{
  "num_key_value_heads": 1,
  "head_dim": 64,
  "intermediate_size": 320,
  "vocab_size": 4096,
  "rope_theta": 10000.0,
  "rope_fraction": 1.0,
  "qk_norm": true,
  "beta2": 0.95,
  "lr_head": 0.00535,
  "schedule": "wsd",
  "final_lr_fraction": 0.0,
  "doc_mask": true,
  "train_tokens": 144800000
}
Each number is 128 + 32 x the weight over its row's rms, rounded and kept within 0 to 255. Layers, rows and columns count from 0. Numbers have three digits each. The size before them is the row's rms in percent of the matrix's.

# o: layer 21 attention output (transposed), 128x128, rms 0.166, rows 54-63,118-127, columns 0-127
# v: layer 21 attention value, 64x128, rms 0.136, rows 55-63, columns 0-127
# gate: layer 21 MLP gate, 320x128, rms 0.153, rows 0-25, columns 0-127
# up: layer 21 MLP up, 320x128, rms 0.153, rows 0-24, columns 0-127
# down: layer 21 MLP down (transposed), 320x128, rms 0.147, rows 0-24, columns 0-127
o54 096:112140092208231119119114138117142134121110134137133158151172173120155074150063143098127090052127158110153130143125070089197096140114144108169084170110118111104047109127183092148078136097149125110153084096095094128038110094100140123117158113150117110183131133117114140112170107137128134112088183083092116146070090131098093090095114076119157171134148141130113119099155095142140122142129
o118 120:103175173084100101149110106156134160121107148137127068077065162111130130113076127158115146124104088149133085172152175141093098124134093206091173162100152123091156135124105082103168120135129103090125171100115155093181162144173142153185204103139141084121109118144087148165159202167122158190090150139114137081158123154129152166074131179183149132134153133144107164164129147053139142149142
v55 105:128160099137141111179085091132139167126114152142089057115138141047131109143087133155111113148115153127123166105094125197180129140176145139179105140134155163129114196148107072099125130126102150192107022126126157215142148123155126124117140136116153152168117137118158135051137138131167135092131079092068105148129148120145112172133133085160090153108071108069140097089187128150134156176127
o55 088:148157144160126119115141146103097112094129162137147168158147221179131128212125094128145174096142067103173121171136144102114097087139087089091142135081115189109162068076146132097086112167161137139088130104113129162125160133109147103165150153098102122122121104196081128172107074141158079171150128145166101069097122132148154140151134103061089077174177163092090104127120169135153138155164
o119 114:117149101117129120118116162110100090173102101136120144135074093122088166095162153100083087149148235168102136045143157176108119117132131104144159126127142066160120155178123165175182158073105131116124108134134167144185092171143142209126084138120126099118164122107172152192190173142174133076126143155132146132169164125128171096097137117122168113122095127184139154086116086121138092086114
v56 101:162146067144143121091128113166120100078128097073140109091139139144107102134127121118065120051091206071131159137118156129137170158174071129108181076116180195179110097108149116151169107108131099106116116162113110115151096126179126095154075113139138098160130152119089180179088119095140126255129140123136134054124124131117132068121136148101156134118102104095111148138136110123140104104084
o56 083:152135168127104108133130093090140104128173132118106130119181125163167155141110143157136188161127161069147140120143125115110112096191159080149122181158091097134129154110116101092076124203140170109068139134113158204115172202163171121103083169094143103104105074113171119116203113161140126113096172065130114126171129112215055165094135142158096127128160101164112125155157142112120118105114
o120 116:156171130118118135111112137126120131102131093132086074167095133095096137110087149154156078081131131163133119101177116141131106158099086162096113121115082150096164175105129135184182141132115139164127124128108156104054157088109154171160189165104119140106170157130154076151098123116150102124176071170148150138097177101163196109217079170113133150076084186100087082146095141153112080167166
v57 102:149148126116132126157150104161123153127134119189071174092152192160108147094152159137137119122144154118143148125110136176153144129098158121092121130161150127156196124065128129062090075165128033094079114117088147158099061134146128135115177110141167150104156128131184157163121171126164133111186173164151152046103181133164138140106145144089209166119149140159172117097132106160139105067116
o57 083:142079133104141152135103066113194107144101113090117123177089093156127108136068130114140114191133125107174127103102129149193179135152165100137164123144096142083122125158158108122127160153157120128113113150202065125142124165101092132119178161201171117181123137058162068165118068071120176137109123082091073193082105116125150130127084156128117124097128104129153143135133141116189104177086
o121 116:155111133112070124111125231126103093130199145157157169153131099064114212115174106142101128106104151169177122136120117134107102144152126201110129142154162119154197142109127112112106167116099172104154127163104130121136122133147109091122144133117068149092124105129094177082131168177104056121167068131119112125134120115114179129122146118149079068137131131116092161111139084127020148164144
v58 105:134089075238157137134143126117112130181111088094104156133171142128100123113119134134128139156136135168132109109084081156231141132143086116144140168052126125094092127124125137106149132096095096155105216142099144108116214094129125129136142120146132083157116140114120106148096169110136119151179171110174102132204100176131122117060158081146136130189184119160168153162112116139139101093111
o58 088:130118109163142054107117060091210129099112082102116123094100083122114148168150151079115145101165140119159114117124185127080122103128124215113156102149141116165146146145153108166124149129196127151168103146189120136112160131107120131110109199180145207158115132131071179090106107128125149137134119132137121105056141090118143185117104160164149134165083105143129123171176102082160182112071
o122 115:079122158070153136139108137192097138145100127161145159134135153073177125093113095153087076114120161107094117203137116100144110137113221099132138167128112147129135143134125118108118143115086099107146059091088163155157121135150121132161130110083189132082106099105203162210138165127144109140123125106096101186086144123128133080123121089095099144114134185111098052074105175108143154181168
v59 100:162111116034140105087122074143149114146139163117079164097162117133108089179128103105111124104118184114134117125148086127125154136167076157171062094131092077129086097132143157168065147074116097091119166183087177109143178114176133158178136139151102098156095153152145095140104115131138115067129137125136142113057067143091075159076120127099146177088132150188117134118082094113083139130119
o59 097:170102110136146128124138211141132130088147104105175055140128157158156092149141165157165137123117089166113129102087134122119151089141113089119155122173142125145077121134114133101196122134122129211115153098129126157167059161143108088145095149101157182148154121215084215123113168038114121137104129149099158173118141157123109130170165140140109104169157140106198149101133155147078182137141
o123 114:061173197125133134142123097134130100138174137160112162098174068125106131055069076154139122155131069111160145128139116098127101155095121169111121150186123126129188169162113109162144143119111195136095183140146111127146211135134159134171146093105145128089106101122186165143149107130161140154194133116134107092165138131202094093140090103078170145115122152135081155148148120177207114151125
v60 091:112107103112151114163135111174160110189082143099125160122151076170169169104126138130119093135133149141130051107143146154163144065101136118133153113098070119100117116118156154129138152111166154135167201186142154146118201107127098124130144139067105119183088120120160180133132130150139097084137081123111161165162108135129167162120166146132136133145164091057084148105041200131118095113222
o60 074:098118083101110133063089154090148130130173124219202086168112191059119140177138107091132109143108148117100124123115113157138051118128119168092154104184113078136152152170155097089146186162052136159096122096122171143115127150117155150177126145179158125128163163146143164141143150078153059150109085169124150147108150118148119111149121177132115081140076122131074141096124100149092100144119
o124 107:096124151152170149084139147127171129117127101095072143090157097168129142098156169166086130162163050154094125159136134068161160075147113116099125167137136114171119129107131162147136167136111116135144115148117152128146093117165160131052147114110093122150158090130146115122125108171071142106108220091129063145048180122129159133076119090082076144122146182180178054123175107119151135103151
v61 107:090176172094129132137138082158109141158138171162128141161118136150121152105151123168113052121089119132124147095133173106145113094177153126085097122029126122170105094153093147135125094170139194141123136108093045186164146093117150167096172110129108137126167200136118140152116166157119199114123185139130069089172076105151145094112052124113088102130104141148097065144112155106123150128105
o61 100:122112130175099059133097178142117096066151093168098165101047134102146107172063125116214117101097159084090150148146122142094101112105072160176084132169115123172175108127161120091156113062158140108155111106186130180125070118088073083110101114106116114075129111093157134126167137142138132151157136143127180140148079108099099133106128144132114122145120144147122078172121169159136132059167
o125 113:172195111125153150127149082162179137148159185081193173159155163105086091109139175161092150134123110144202132120127106107148149136135232084114102197147161100085088143119128127120104152127108153153122157153069148130120144164131105127154157046186158122174157141130152153140084118106095124128109146132159134125110151149152101133164109100159159125065146085137112180099116145103075128198107
v62 104:166135149112156092115154110126128069090104115170156113183160103172100135097141085122031175145132108103149048111136084063120155126128107172100126125119180131146163124112168132121089151125123174135175060100188116099128112138129114125116128148107125175078098124145121144125108095165172168158110169129083134095178158132121162141094116121123127137113103159134132118012051147096073144149100
o62 086:152145129096110105153156129143080163180176113113129157120133106112120168172128204144160082125139100143133110149116117131117122182126106038133069087152118088094104145145100090179130137140142091151093141136083112150152132118126082150148100077108092159133130124125187104149180173091191178102175194113242183161136100098097083112162106091159155110117158138126165134121172114151105150113137
o126 115:139077120187095137119106147095124084091129125156144141141104131124110091126146124141168164186094160143093195092139148163092145049147155186094116166172124142114159133111136165046123118149086100117063129145187071131132137118151126149100140115078178162111150152137086137091077093113073084119074112103077133157166122171162147102120201135064085100116094131135063141158133145119117141097143
v63 091:163091131118062161095087158072142145147115114119137136119094176124145140161127089123104190115093127111145166182149084106173160112162149111084146162097142120123079183117110132089115074148121135121098090159160110151159095117112131111110194117069145159132125114171111100105127114182172153125129092178149169100106220067040170146096147101143105157147182156090130185146083108143160155113135
o63 083:150145171158107107144201090150174106144119135164086083201079097106114101134103106108131106123125135165096087101155106133151161131127109118158093117105152147121202130139119130134188160166170191112113129161130101152086104087143187152090085129169096083091147121098100135148064147149133139129137156041138101106091175158183041133134129080142160142132124093096163117096134141113082114166191
o127 116:124114132118154160138144162092100110140143123092118171128161116154085130134178163125115106149165140074137141176107179133084055136159138157087141103168118135129144139165132135074095158080118105100128144085152120158119160123084042125110150153130202164140071139063140138139171083149125136083061096195092099156166081089088179111162089168110055155119081129168145115156140083127145129103107
gate0 090:119112090141124133159170206133074113161102106147161118087101149101188126186161146121154171091107117146156155170184110161118115155146117120128135127105117099116140157144196129151116161149091117133120073095103048087069181083126124090122194177149136152126120176161119183188148123101086176118159083115092118144114133109132176133112121118136126135182175174078137151197079107174149147154114
up0 093:093128120075204148179175038120167132077097195145093103229158121132097127111110167146101092169157134148111140159122137161118136184136166076134098102141181120134138173078141136091140137125118111108132131137138115142111071103121123126133150123080155066104182083089161139150131091102140096113094121164164106162150119146137112147113108182174122143156137175151127102201159150072129129093168
down0 099:140196111132127133140088185157026137136134128139151130117123121127148039130142098164154156142120084105226171175112131088090130074114167154145126094122114144142132120142134119122103143120133191153122142158135096125077163184065125112149120168198087119142078133154143216119094155109122082146141048152125111131040133104119110101132160160124141149153146098137111122110079127152141128136128
gate1 099:077162088095126072119198101144133084118113126098144178091173123075122126150148128137148118153090165133141103161080128175167106177164153149142099148124150105154137161186105087086137129130136151095162126036129099109112121164181113144062086140065164124155095081047104151116114125133138114129171102111074163080115091131111066184138171102142103081129107110075102157127130107140122079134105
up1 100:138149111130176126077098179133128153172092135105076164120149173125108117100116152098098108114137087087122167126165143117143150146124170133171142138100114127076198181105106141181137153058153148131071182145109032149075128107143116071126123118149110148103135148115174103177097060100089103113172110100169116165134151096105128127186147105138112151156126168105102107114173151209156075179139
down1 102:118144163131137146184101193062170120106099130117113094148112118160063080133127116138198149098127161127017086134112119131043150116125198172123182142115127124095173142136146103089114147095154119133149160087102170166112124101120118148175127113096110165142148123084139119093120152072110127118102146157153098109100117122126184154126109166092153150171119200078151171172128137153185165090137
gate2 102:127109108175139164180116129156121168108159140084150130137108142192135176140129156122128072088118121115074184161153154113096116086103148097034108153154101161092079135157115154139170130129061179100095162123147244080187092169102131115139113155157140125169127125114177148123135126119136077165143093125114161098179144109128133112138152091087113152140129129149136200145180105076121174138101
up2 101:162137084090078085072071129155127142157169130102184137058138100139140151131132108148114151138076093104116138140162183179108102089133143172083108151152139125119127047081075157125141181063105102174109115091143111122098084163110120090061150136108103087163105108135061176144142126193144185116117161145139146139085142127089149126200168155096107137112074128124134143152101145114104097132171
down2 102:106164124171148129095111122181066110131179139158116174223127127163121147125107138145135127137127168111127147161146111120179150116113114113179122109102126155120145129115056104138096101122152121094147083118172091078102101133201114164106130154119138141046142124144193062127137124126082101117191094168127195066117149138124071094038140095060113127152132080133113099159132129169148104135139
gate3 102:094070131099139117136182113101091100130183137129169124056185151125130172161126140154133126103156120147142138102129077187133117123209118132108074139135137172110155113157105114148134085097172154118098148150097140149207170114150127097102091103125123122103128102077147135141181130153188076095092111091102060007141076105116069165120131088113142147131132158107147088129153123143125176143115
up3 097:119135161149097147133064112138115048146023139150163133156195090101139120183184122114119110114101099129128075163083155125170175148133169121085105195111128184171076088140135125134108174169143097182105072102098087117120176129177086151143124162113124140149147154100132148131139172115143212102080123166123140131126121140091110117078131155088202168100156106137115124144142129113116126115116
down3 098:140129073132094142103113136114064147104122149082125144110153126138115046166185072131116154111071097179111159077162164130194123183185131128161114075150173136113099134105122163124151070116132141176126099125143151172101131180136139121141120113196157147171088117109048115090121113187177133130147186120103080141183143126109136086125153112154114148076151125125147151184127150065131076138121
gate4 099:127181128114080120081168129095120109157117149119120136138125101188140094127122134110127108217140153100099116129160110135122110111081118090086157092138104190086165114139084082147068136152095163065132126157105150088079133108140097121160113068117181126159113157084126123113089166128128189162078090159088140166138134195113157188125170137109137128172065125166122130113192173191103183104112
up4 101:165188166110162178134128090155118138126126143202123114161164099081076157127143061140132147163134115122126109147144110132118148096128101046152115149141136142190167136137155119148144090136085131147119130070149148154099180157043097121113154164110122161065092126122143150080119148118146146083201122116100106116052101065094128103104129135183152078182157120129176119143160113125192136079096
down4 100:132084119107093142122115114169134147054082108124176135139192132115194114161120159127160148130163110141129123095176144108126113154163181158162120146096127110110131132124085115121035106126111116117111101122037139145137101136079167180070177109143155140173168159145128117143081170119115135128104148129158116163156177126129089190134138116141077079068056165096081130090069121174088155116093
gate5 104:168150115137113117153156133117101126159103048146132166168168104121170128131068068096094104137153077115138117164148134152163082152119096118168130093040111122095115143100171112087114111175128112162181093139110087096131113071142127135150133170115132094107126156161168167148130083100095124154154115053093171078146128095103125162181079102102165161116148079162157175147125113154146118112230
up5 096:157110113052112094097115119137147159141099128118118128162165157134112108179110159135128116118096175119133138133135164117153151180145108127081082120063157142184123133106143133187141069104144088143111146147164098134101149131085098097147128053138149099187186048137127096127161097149127152139153176096095155137080104172134172050079174201117080108161108153141147146065124077152142156110087
down5 093:165123124135188167085105134153087107079155162123109144149090137196082130104152092168111119197146133147199204086211146138103110097080154075081154185137154119154121141132164082137094141109105090100139154125146153112077148122095159173152123132161123133152133151145143104139087162098117102082059107156127112185111154062095123099134120151173123156066140151128130124131173086106097161138161
gate6 093:147122103100133181128130121115083062157117100072104148125111052132130200132128149121085156136104181168126080123090126130085096161106144161129145104088106116095167127059095124129132109145128077215170109183104088101083139106154134110082089136087113108193164163124109138102094150119101153082122117098157080077143077138125101151077105129119118149124067159116161141119112101180128189185118
up6 100:139067147113188138134147100143123147140126106130093155185139112170177121135115157124123145154193143136122086098145137115115110163099169097135093152151148046095160144107182172113147118115182096173119076151068154154123126111136087187077122169086064100102073105161147135080169104082127124113140121051129098130116100153137087147127078126086144137140117159246157126112140151087123139111122
down6 099:130113070129115167156175098152125106077168098119159143140117108118036136137130067124155145076094109131067162164145066108128148098123135094090149138187159139164143125125109165123130171111077175078136151079107087060188084106111169108127150119146165186112118084197124133108114122124142124154081160201144122177108155080124176052130139150105129150097153141108119116102135080123141127096118
gate7 105:107090149135132074119117125150096154134164129132184196166122168085173147144118098147081166080158155083109173150139187080112112087161145122089148087184132130131160204140122100178093106179113154142143077106112117146176105202149160130145132112071127088175160086067123140096116099098101170129158135070147119159103072084159125121124083104104138119156140128174115119147107074107133098146183
up7 099:135129112120218111089106139134150153126101128185120131152159132120086086152140163122183104177124094078111124180106123150108159113143051162181101138070113140092149165155095110203151139110155139066114129112166126137150175204119078128128077133089143151111133114192125077155119144076155147160111154123113137094135170183179131160124202144127157183101102094122101139130121131093144113094069
down7 100:145135180082176141132085146143146109149146121117127051139109106129177103118162138174094115122118096139055144141133126130151113182179126075125182124134110097082058149119092047115088181133131092168112105104184147179131121121108082136079060137125097161181127182132127129116122181125130136117140161178117079089161133100123126115129143113177092122114108176151087149129114168118219121134186
gate8 102:136125099035125105154138163101121157150117146113124091165101187144149166183123095086160087235136105102160158138111108099146096133160146122082107104114083078112120175105108132194153154133079185092159166132174084122131079090175123112168163149113125024181150142097104174153133119126127153142156091132144101073128142097105126146124110125113113145128195124110131148119146151102092155101109
up8 099:076085160101042168157144134164091076156149102140165136126059079125117108091147110225158153078157130106094163141130142137107133071124156127113130099098131139117136084113133090114111124112105105097108094110124143140091108144193163077133106044180146153069094124122144130120179143191130105174139136168104211159097131158161146060166113157141094140145139148153131153129143138155110122142088
down8 099:121109053092120144143146129156135091094100162084166134138162180163115158070163117068168096130130130081110176166185115117138086112125151127157157137166150125180138080080144163129121128107115068118127182146121086140154077140148113143146135125160155175161150111160100141138170058151155204149128105194118168143080127095133130181137107049104156155134171085132096157130083103161152079118162
gate9 095:124172099125122131149138108126150106094138151128095085162097151171118083163115090121132109140120131101150141170178059077098054113099155114166068150144117094094131152151092169152130211124121112116114179110149130214114136156153142111148106083089191149146150091127135168068108160146105145093173113141168129116098158159175140117121181179147108138098162143150201161126098135070129145182193
up9 096:136142099082169139082123085089129149124180114178180062136092156199130147182141164105150130132094126082112108133090134207120116110139141119060113089121155156102122156085093168154165138126070085106118159162083160120140076174087138146150123134131162135111153177115122144121093109141177110129078097145111164151172158164128142153116157204071143085134177129140075155131133137163133126101048
down9 096:124122108114160151074069154086127182086126120140142127177168121122135157152137030130116111125156104089205153127128127118139078119185142120174150150146112146143180157117168101101120078145053132134156115098183157070164128103105142112066132128107099141138086082112093166127178106105152069127051137093092100095154123094174187103115095132152083133111088127070162103134132145106129142139169
gate10 095:105122084149108132122102131152188169155147110118121080105156158122191148127133121069094156111168139129123116117130111138120116184058114130084189133176113187053154143087090113099116150099138133172135139103188094170079156157150153114124164111148108116150079017119149132108161100156137143159134107139175102085111086135157142130134138136136138157166068076124086087152116074065140094128182
up10 092:071125166191141037171083122075104129129122166128186144116090100117135125073130155110086100129155171080108119111137080166132133121148151126134102094162130156165098064119115112171131104168152205150143101124108172160076057119165157165127180134132138157109136113116149172127126137100115132162187207099187056155094133125131166139127144113165136103121116123168153128120063136106132143117180
down10 091:129166126123128150147113092134165111136149104137148116152119135126163165115078135153196104083146151174104108143125127184088107162118148082099137121223148109150137106110086158088109177111149151114097144159094136180111070211131152073067109166123099124179077091088074116136108111116138086182175118159127122090093145138110156143188150183110108110132148067097096101098119079120062087131154
gate11 113:153148133118121098149139110107102073130099067143092092148133134140156148098146095158088058145133126117143112135124158189127132123114152131131035119137103080081131114096128083104189141072169109056121159126066138140179203132148172101130127146154216139097125157112042138174115161077159105159144129165110147180138132131153143129120105135080067121166105130123095113170094121117125125191109
up11 107:131177108161154116170184112072094096176169177116169132138068049098124140113096128140194123140095153160135079130173132202167146121096135125112074134094112072162184137129176138098166130111131145157110144184179149145142119094080145197103107118163148125138095118093127150125156134097148115079152096128130143130111140098138067219071132104090149137134091128140133129158121073161109098166135
down11 099:181130122145097151121140121116150124102156080114139082168099177092081179102123102124098080094146151067107077118203113133160177126088117146100134111165086067126045123138137145191147153158200133088108159139112124100222214108109136153145167109135131164132101103155115109128165148094133097143101152081160140128129101140113064100099114125136074112140156122126102151185143106071110111133129
gate12 099:143162138168125141090156126085156170119138094146158130153106211129159109195123162046132127110141143163150097141176146089152124189107191069143152112195108168159101108080155122048124170108163094096133124105156088188187134112115171182127088101120141147135138121038162066126153104110107127125051101170129145101155117131124134145126139140122148093110143152168142125105145160112099137119113
up12 099:187186120053108116127160119087134175134129116090126105131144130155119147095176151104145158071179137120125109104106102084126167130126103095173141127133130099133173112174157133111170193203181090097131182105161097127179181108184119109183120105106164154155129086126044164128115141129127141086138154153134069131114102094156111120157145072117098118140139116131075115159106149077093171088198
down12 102:098138088104148123094137123131161120154096175145075191161177109161141100080120124081146121125104154135052139145138075134133150073159165255173122118118180110142133177177104142160103111095102069117137171098150114066106128146117085123115104158078104115134154163126110149163132136154132138152118122187109147115126097133095131079120108134129155166108125089126144106067123127095079124082092
gate13 097:149101093212104119082151146132134129201161121139111107137094129086140083135095076174150103186147112132167089121173131147128139209181118137132115121079195149134112153172134102136077171112097169127173116121121109125146122121181104063128079134150141160162142090142097153149118162145114186104092100113068116121169064089138092143101137119167111111146103146103151058177139100106125086131060
up13 096:136086048158106127115123136143109125095158107087122207139126135087187133091077159142137113087104124095159128137112123164106132157160121114196057115154128165080162105086137140139136147153136107125152132150143140177134098070088099153133152164152187084149127117082185193095079103117067126079129132193147132177076090137092130154111093062106103095111128174076103108129090146129147102095107
down13 097:126101142134163099098114084126161150140094131122100118148039129115187108124114149151124115134156140156127106132137098138176092089050142142099140115137083191160091116115127086102099167109121117134199097129150216131175126067126136129116153113119137170108148098117169119103123160132094084149170136145125113130167059098203150146107124140136127119140078076128178194109095116117196205083175
gate14 107:129122077134142093163169147071156068099082096128110160137157107172188151116097152136129089214133157124088097128118124126192160150081113144123153124118172102100133170148064099131171122143095131172129108191102143144230143114120073147082125149135087124094147104084149125125147199084187138113111136116189073124142121134133127143163103109134131087139089137083099086098114100111152116170170
up14 096:183157052156119158143164111164122145198119104131131109118071125140124134079112105138179101096163098132172075145131106132068092149070158120143111139116208163159104171105091145113151155137145137135099120093123111160110106108125128142133153231122119142103111143131167095148141148134078132122126075159113210093119128129091056124142180084128215137115123122153194103095153109161134150150098
down14 098:119112164134068175151133096114056094158141163103205132137084162109089136125078118103175092118155153112165093140154170156125124109071151155101071099112105144149087133128105155130178093140182193179087177144051129156190151147069134137121092146128135153138135186134102104139114079145088166120164160167119132139132142135170138081159139077121075123155119109086140078120111102107116154182153
gate15 102:118125116167090086196128163053110112133109103141166135109169167114110069178104129135134159095096094137147106080110110156061111143079104060161148191105130113071114121135164111091136143134094157070128160081174124139166132168165122089187101176053113206150113102092154130130101135099128156183101161139132116141123115103215149118136119146167091155126099128159079145104102119114149140124138
up15 102:125080102165134136129191167065131154108189129136180172106133127081195108163111134152153143134084118146139151101092126183080153118129124094037120112112155134101125095091153143113140121119137161128196131140136105195113153094125100055177071153155117176115096150098167123160140176163119182149126134144147087133168128106130135120092135106159076151113073136092144108115163095089145130101032
down15 093:126097165110128098107113069140170089169105143115123137110124107150046142153152183165144127133136137123245132113129109140113070137093115171083157065138136139174126114116129178159149239126097066127092143150095074116069103178095135146124160178082127067102166130169122172124128119130081122162185123121112117146117181104185133110161136135133136106126161151132139124097144109146131158140101
gate16 102:177071111102168147158097120115121147100125130198110139098111191177148093127060175177131154109100135155088095126135138112094095161101146103088133136072104118089067142170055148139121119118142149143087101081117126108093108187141080153180142126095093159154149137166170092159124129133169111113174090157101110104060141119114152159135123171114164143176089149225095128151157124140090142170148
up16 097:124178186115133116102128129142137148142157125119131247140126064121173159098151143117144104112114151095114132195067114159136145130130182127107098046101109139139116132107141095158126121079112118174130147060083140143173119123122128113121130178145131119129083143150122130159144180104118163131189089145119104145070134166139133153091129175128119131077046109202092146175044172105119146105114
down16 104:125159124173166132112093122143156089102165108165234129142097130087157139163123226095142123153135144122224184128166157079135150142137137110183169164188119158103155149177102119111130148114174102147117087142130113127135143112153151056156125105124171145111195087119134105117128119117123136078136130076156123141176118112134152123159159103117079104103128147175148147127145069134222105149144
gate17 107:090122146201137175140078051124102060136141129148172111151131103163101162147152094143072097140076138120114140137163170139096119184099145123151076134141094127155079120152186055128139097151100126119184162139072103172163086144147115146035119132137121135181156107115185142134113194150124118125127194107160181089103119131145072133144126111130118120162135110134123085192131156082156133136152
up17 094:120181107128069091104180160135089170144169037098044174157109172152137127107101144115121115131145117149167056160043150126133122137154099111093169112150134083152148121125116136191136153112120186113125128188111116154082163116142151118118135096143093088055076164114101118126064123134126095149131085121146107108120187133167112138136116115128119163077209094152130153125135123172098107097116
down17 088:158083076147112139145172174133068197164153084103137080150128100114106081059104116123188164084147122148123134144138093136149086110096086064117178096144158147090173108195186131123072168119105171129135131114141120087148186163138167093123139138156122120165159128100157098163143133077163108085196075124096125178122079148141163112108135160134142115092139101107121128076113082151145144178108
gate18 090:148151125173112123159158160227100122099133101125143116122122172124185099168103131115140098101134139190171144129132155172092129182128048108152108134105094096162117167144140127065132188142058135106147138120144064098168108115126113206100150114146147121134053161136122168143129132118158146122158059136077112137093088162092071200119130132101111154129139128151172157061133092100158148116117
up18 098:117127153128075119106171109067102135116098173152110122134153122140080170112145109135151146159144113131112123140131125128117105120105208132148122147149057153083164110077133118149106070114203116131183156110136133182081147094122114130127162143131091153104174021083122124112140137089061122162150153149166126179133199135163185092137127169171157105162057132089143144144113078188109122095141
down18 097:139127144114112164177072155132186129095090083125187128105117160129155085064109148157145138128137125109052157148116125153108138137157074088149117167132089126093106143091151142131110117148182120091147124154187084144129161103117124137168142090090133173092165128128156093181095070165180196110072166169137138147066148146093120150169111091123097155181134205146170153072113096182149130140130
gate19 097:110125161132073109208163079181135134104113132158200161139163127141089104101121122184098100117142129109139116107189120136119074142071121146141152164116098141134165110153124111124131131138188124134120125224143112146123114112183093146086106129142110112131153086084155168158173161184149100117147124044099149145081022133153128164093133102088094120151079119081127125143158088110163135116081
up19 099:075137159117116141151137122186122182150119113145169116107143081155128152172112134142117075140097142174121156098177128153102159097121111148180124178075133163113103097131174069136117098103099092091140145163110164152114144221195105151130129093184067151155180104114126080166069130111130043151191072125103145097150111104182132178117096135150144134138089125119119143149120139101108200100117
down19 094:112122076118176163140087119144185090082156109147147184135123118118113093079166092197158118153118138147255131071166097132104124165145110148116096088180142105190156124175156169121150154111178075125107090126140127089173127134095130135105153061183119125142147122141088099056145119114117131130127074132140117149142088120192088150144101120116114121042126157131124145134150104147146098141120
gate20 103:099135111109134140123129166122120113134104120112140116145058085147124072086187141114184145140082097059117145125176192131093109165131134143079135131085119125071182128106142113188167158166072169105083139137162086137112149117113198137132140109197146105188110180102144159196117136087151180121145098147131082104114108118127135140076065184107176136114112128133088126108070137123121073143166
up20 098:118107160147102164163118152186113136158036130098173141075111073112164102136096177153141115125100106059188076166148138135147139139153107158135126185119021187134167092063119100114156140124134133096125076137109075085143135107075136112141107160143171130168146154142209171148137131125131135114134131148172125125097096122128119132177106173105136077156111171153145150127113098150096092086158
down20 094:139100123219122119093126184148096142185108144140155152171096174121176177178122158113145114166064146077111101153094111154159161047120151214153150137131143077148156142154126158112154133158093162105141131077134165101151111133152067059160090189150134126133082162094175137137096139126116132100068123136139130125144170110130136074083112108188101128105110135104173118151095154099138172108115
gate21 093:111109199161144175170129104066117132194178130112128134130152143132127025084128082111193166172116191123103133101154114138159110153128136174129035147095166089113176093126124118124141130157174173099106174148135167105191134106112194110127138166138088143170159106164113137149130118129135098127139113140140098092133124111141089139145156160197137117142117142094148110101137101124071184080180
up21 095:058088120192123135111148153122120113173128138106122092080121131127114045083086144152138141126143134149112138081141140112156097128103134105114142064149180154145176117118117154122081187170149144105180170126140069143129159094187090120127100116152137085141172162129081097139083132095111151059151155149119106138100058185096067091152123178137222124176143163124142075144127102125135144123164
down21 096:078125123139136162114087138134165102123109101171060123093160153087112169125143175201142131105092097136136107071149171146135141138098102068153132140140201137097072105078144166158192134114128142124177165074108087144149128127112141137073133189139103114124139137139111184120108108109081091201121124146131114121144092169077071158054108113101125080112173099119080101098149150116190098114162
gate22 101:154131047189124115129063126093159150105184155134121133132177135153110168105132139125075078090114169136142119131170109134100127186102100145131127126130088176088146170125102100170114136147147145235120165115086138145122099133120119138130152172101150117146194116110105144081185107147156123177161153160030133105143137154084103181157130188122108114109129179178141088093121111107174097093141
up22 094:120116120090094175108097101119133150175099157128179165102137115099142179189172111129086084133067162105139103144146155147060136127096123120129146103141092213199115162228124110075179072136145086156102110150137131111103136150165173168147165122154118135119100073167159084119115107132117161095129169111122123163077116160133174146161110164103073130171174156069115111129093133125128129104088
down22 091:062171142097139130151119125126185150105132121144126136097094115120123162138149128134196120046150100116174170111087182176096103113142071144147149062211141104109106109124163130137186121116127121071141130114084147205154164067160128141117176115123080122164107135118144138141187097117128093116149134112137156101142099157021113130155119106105132170134112082051137124170079122133104140145100
gate23 094:044143164054082126174137156104097144155098160143140095090072169158142159090111112137139179067167089118101088109123122140092025108117138100143143157113120165178150107148167101086163154173114121111116135088108114127158145064157112151157112053125089187146170118116160171154152131114134117115090095175075147111114140175127148098125134170134088091118114129104163198151130108094126112115129
up23 102:131112127198183134079116131121093082156121174147121095169143078121124117122110134099119094192071174142065106160111099129143119084146095147125109155132103122132065162181176183103091129101125102147124137149110124203203166104153147125162121104198098158129177093116116181123131162171141143134150141101141134132121144044106159151157128126079140151085124123069124133165133119057180177118140
down23 106:164090121130082108109174149123074153138116092181140124141105093128104110101202132160133130109151152138199159192088071117144111127104105141163107145083107159203086168089165113150142121135136112128105113162104130141109135151129187042121101162125158169154145162128143146138045142130153112123129120187156110043146185143155111111124163123150151127156069144140104153097124124098027131152136
gate24 105:160146149116183091109132117152112133111093148101124160162156182149116110152132144094069152179148103135102115165132141117077129159116098177104111163156095116099063146128184153160129146115175078152133188099098047144151116099127129112133092161126119137119178129086117179121068143118135135131166029118075110111135128157104076233110139097076163135128095174155152128113078140097166135116168
up24 104:122124179127101087104110117135093140047116117092105130190149152102158075148155076147099178132142142102147131106107116115132119163089150132135087168112116086132117107088132107151166183092168090097097095183141139165130116162146079061111090102129153115098117132103074138101135102141184159103124119137046116117117124090139073148018172072113094116194132129166122158151110155132127100156183
down24 099:099064115102116148123138145108178089109154126139107148192104169140120135122135136146088176147085133179103145117210131034139116116084156158157165141147169107087151152125113084094153114165100079155178124102148123138147063099187107138130151126118157141122135098114137051170168135123083099090094107109142152127130115091180096113148165177124227118100132158145098056153137135140079142102112
gate25 101:114121125103163107123173154130133101172089045085132136144111195144124132136119127171088131166109173117092134163147099129117159174124056149152074110090093084172157162139107126106136172162082110130147115185142137169120103080079098191085118154096172138109103126174127153172124120095188135167124173105127107172062146119091150138106145113089143142120120096147136084099218144115165060148161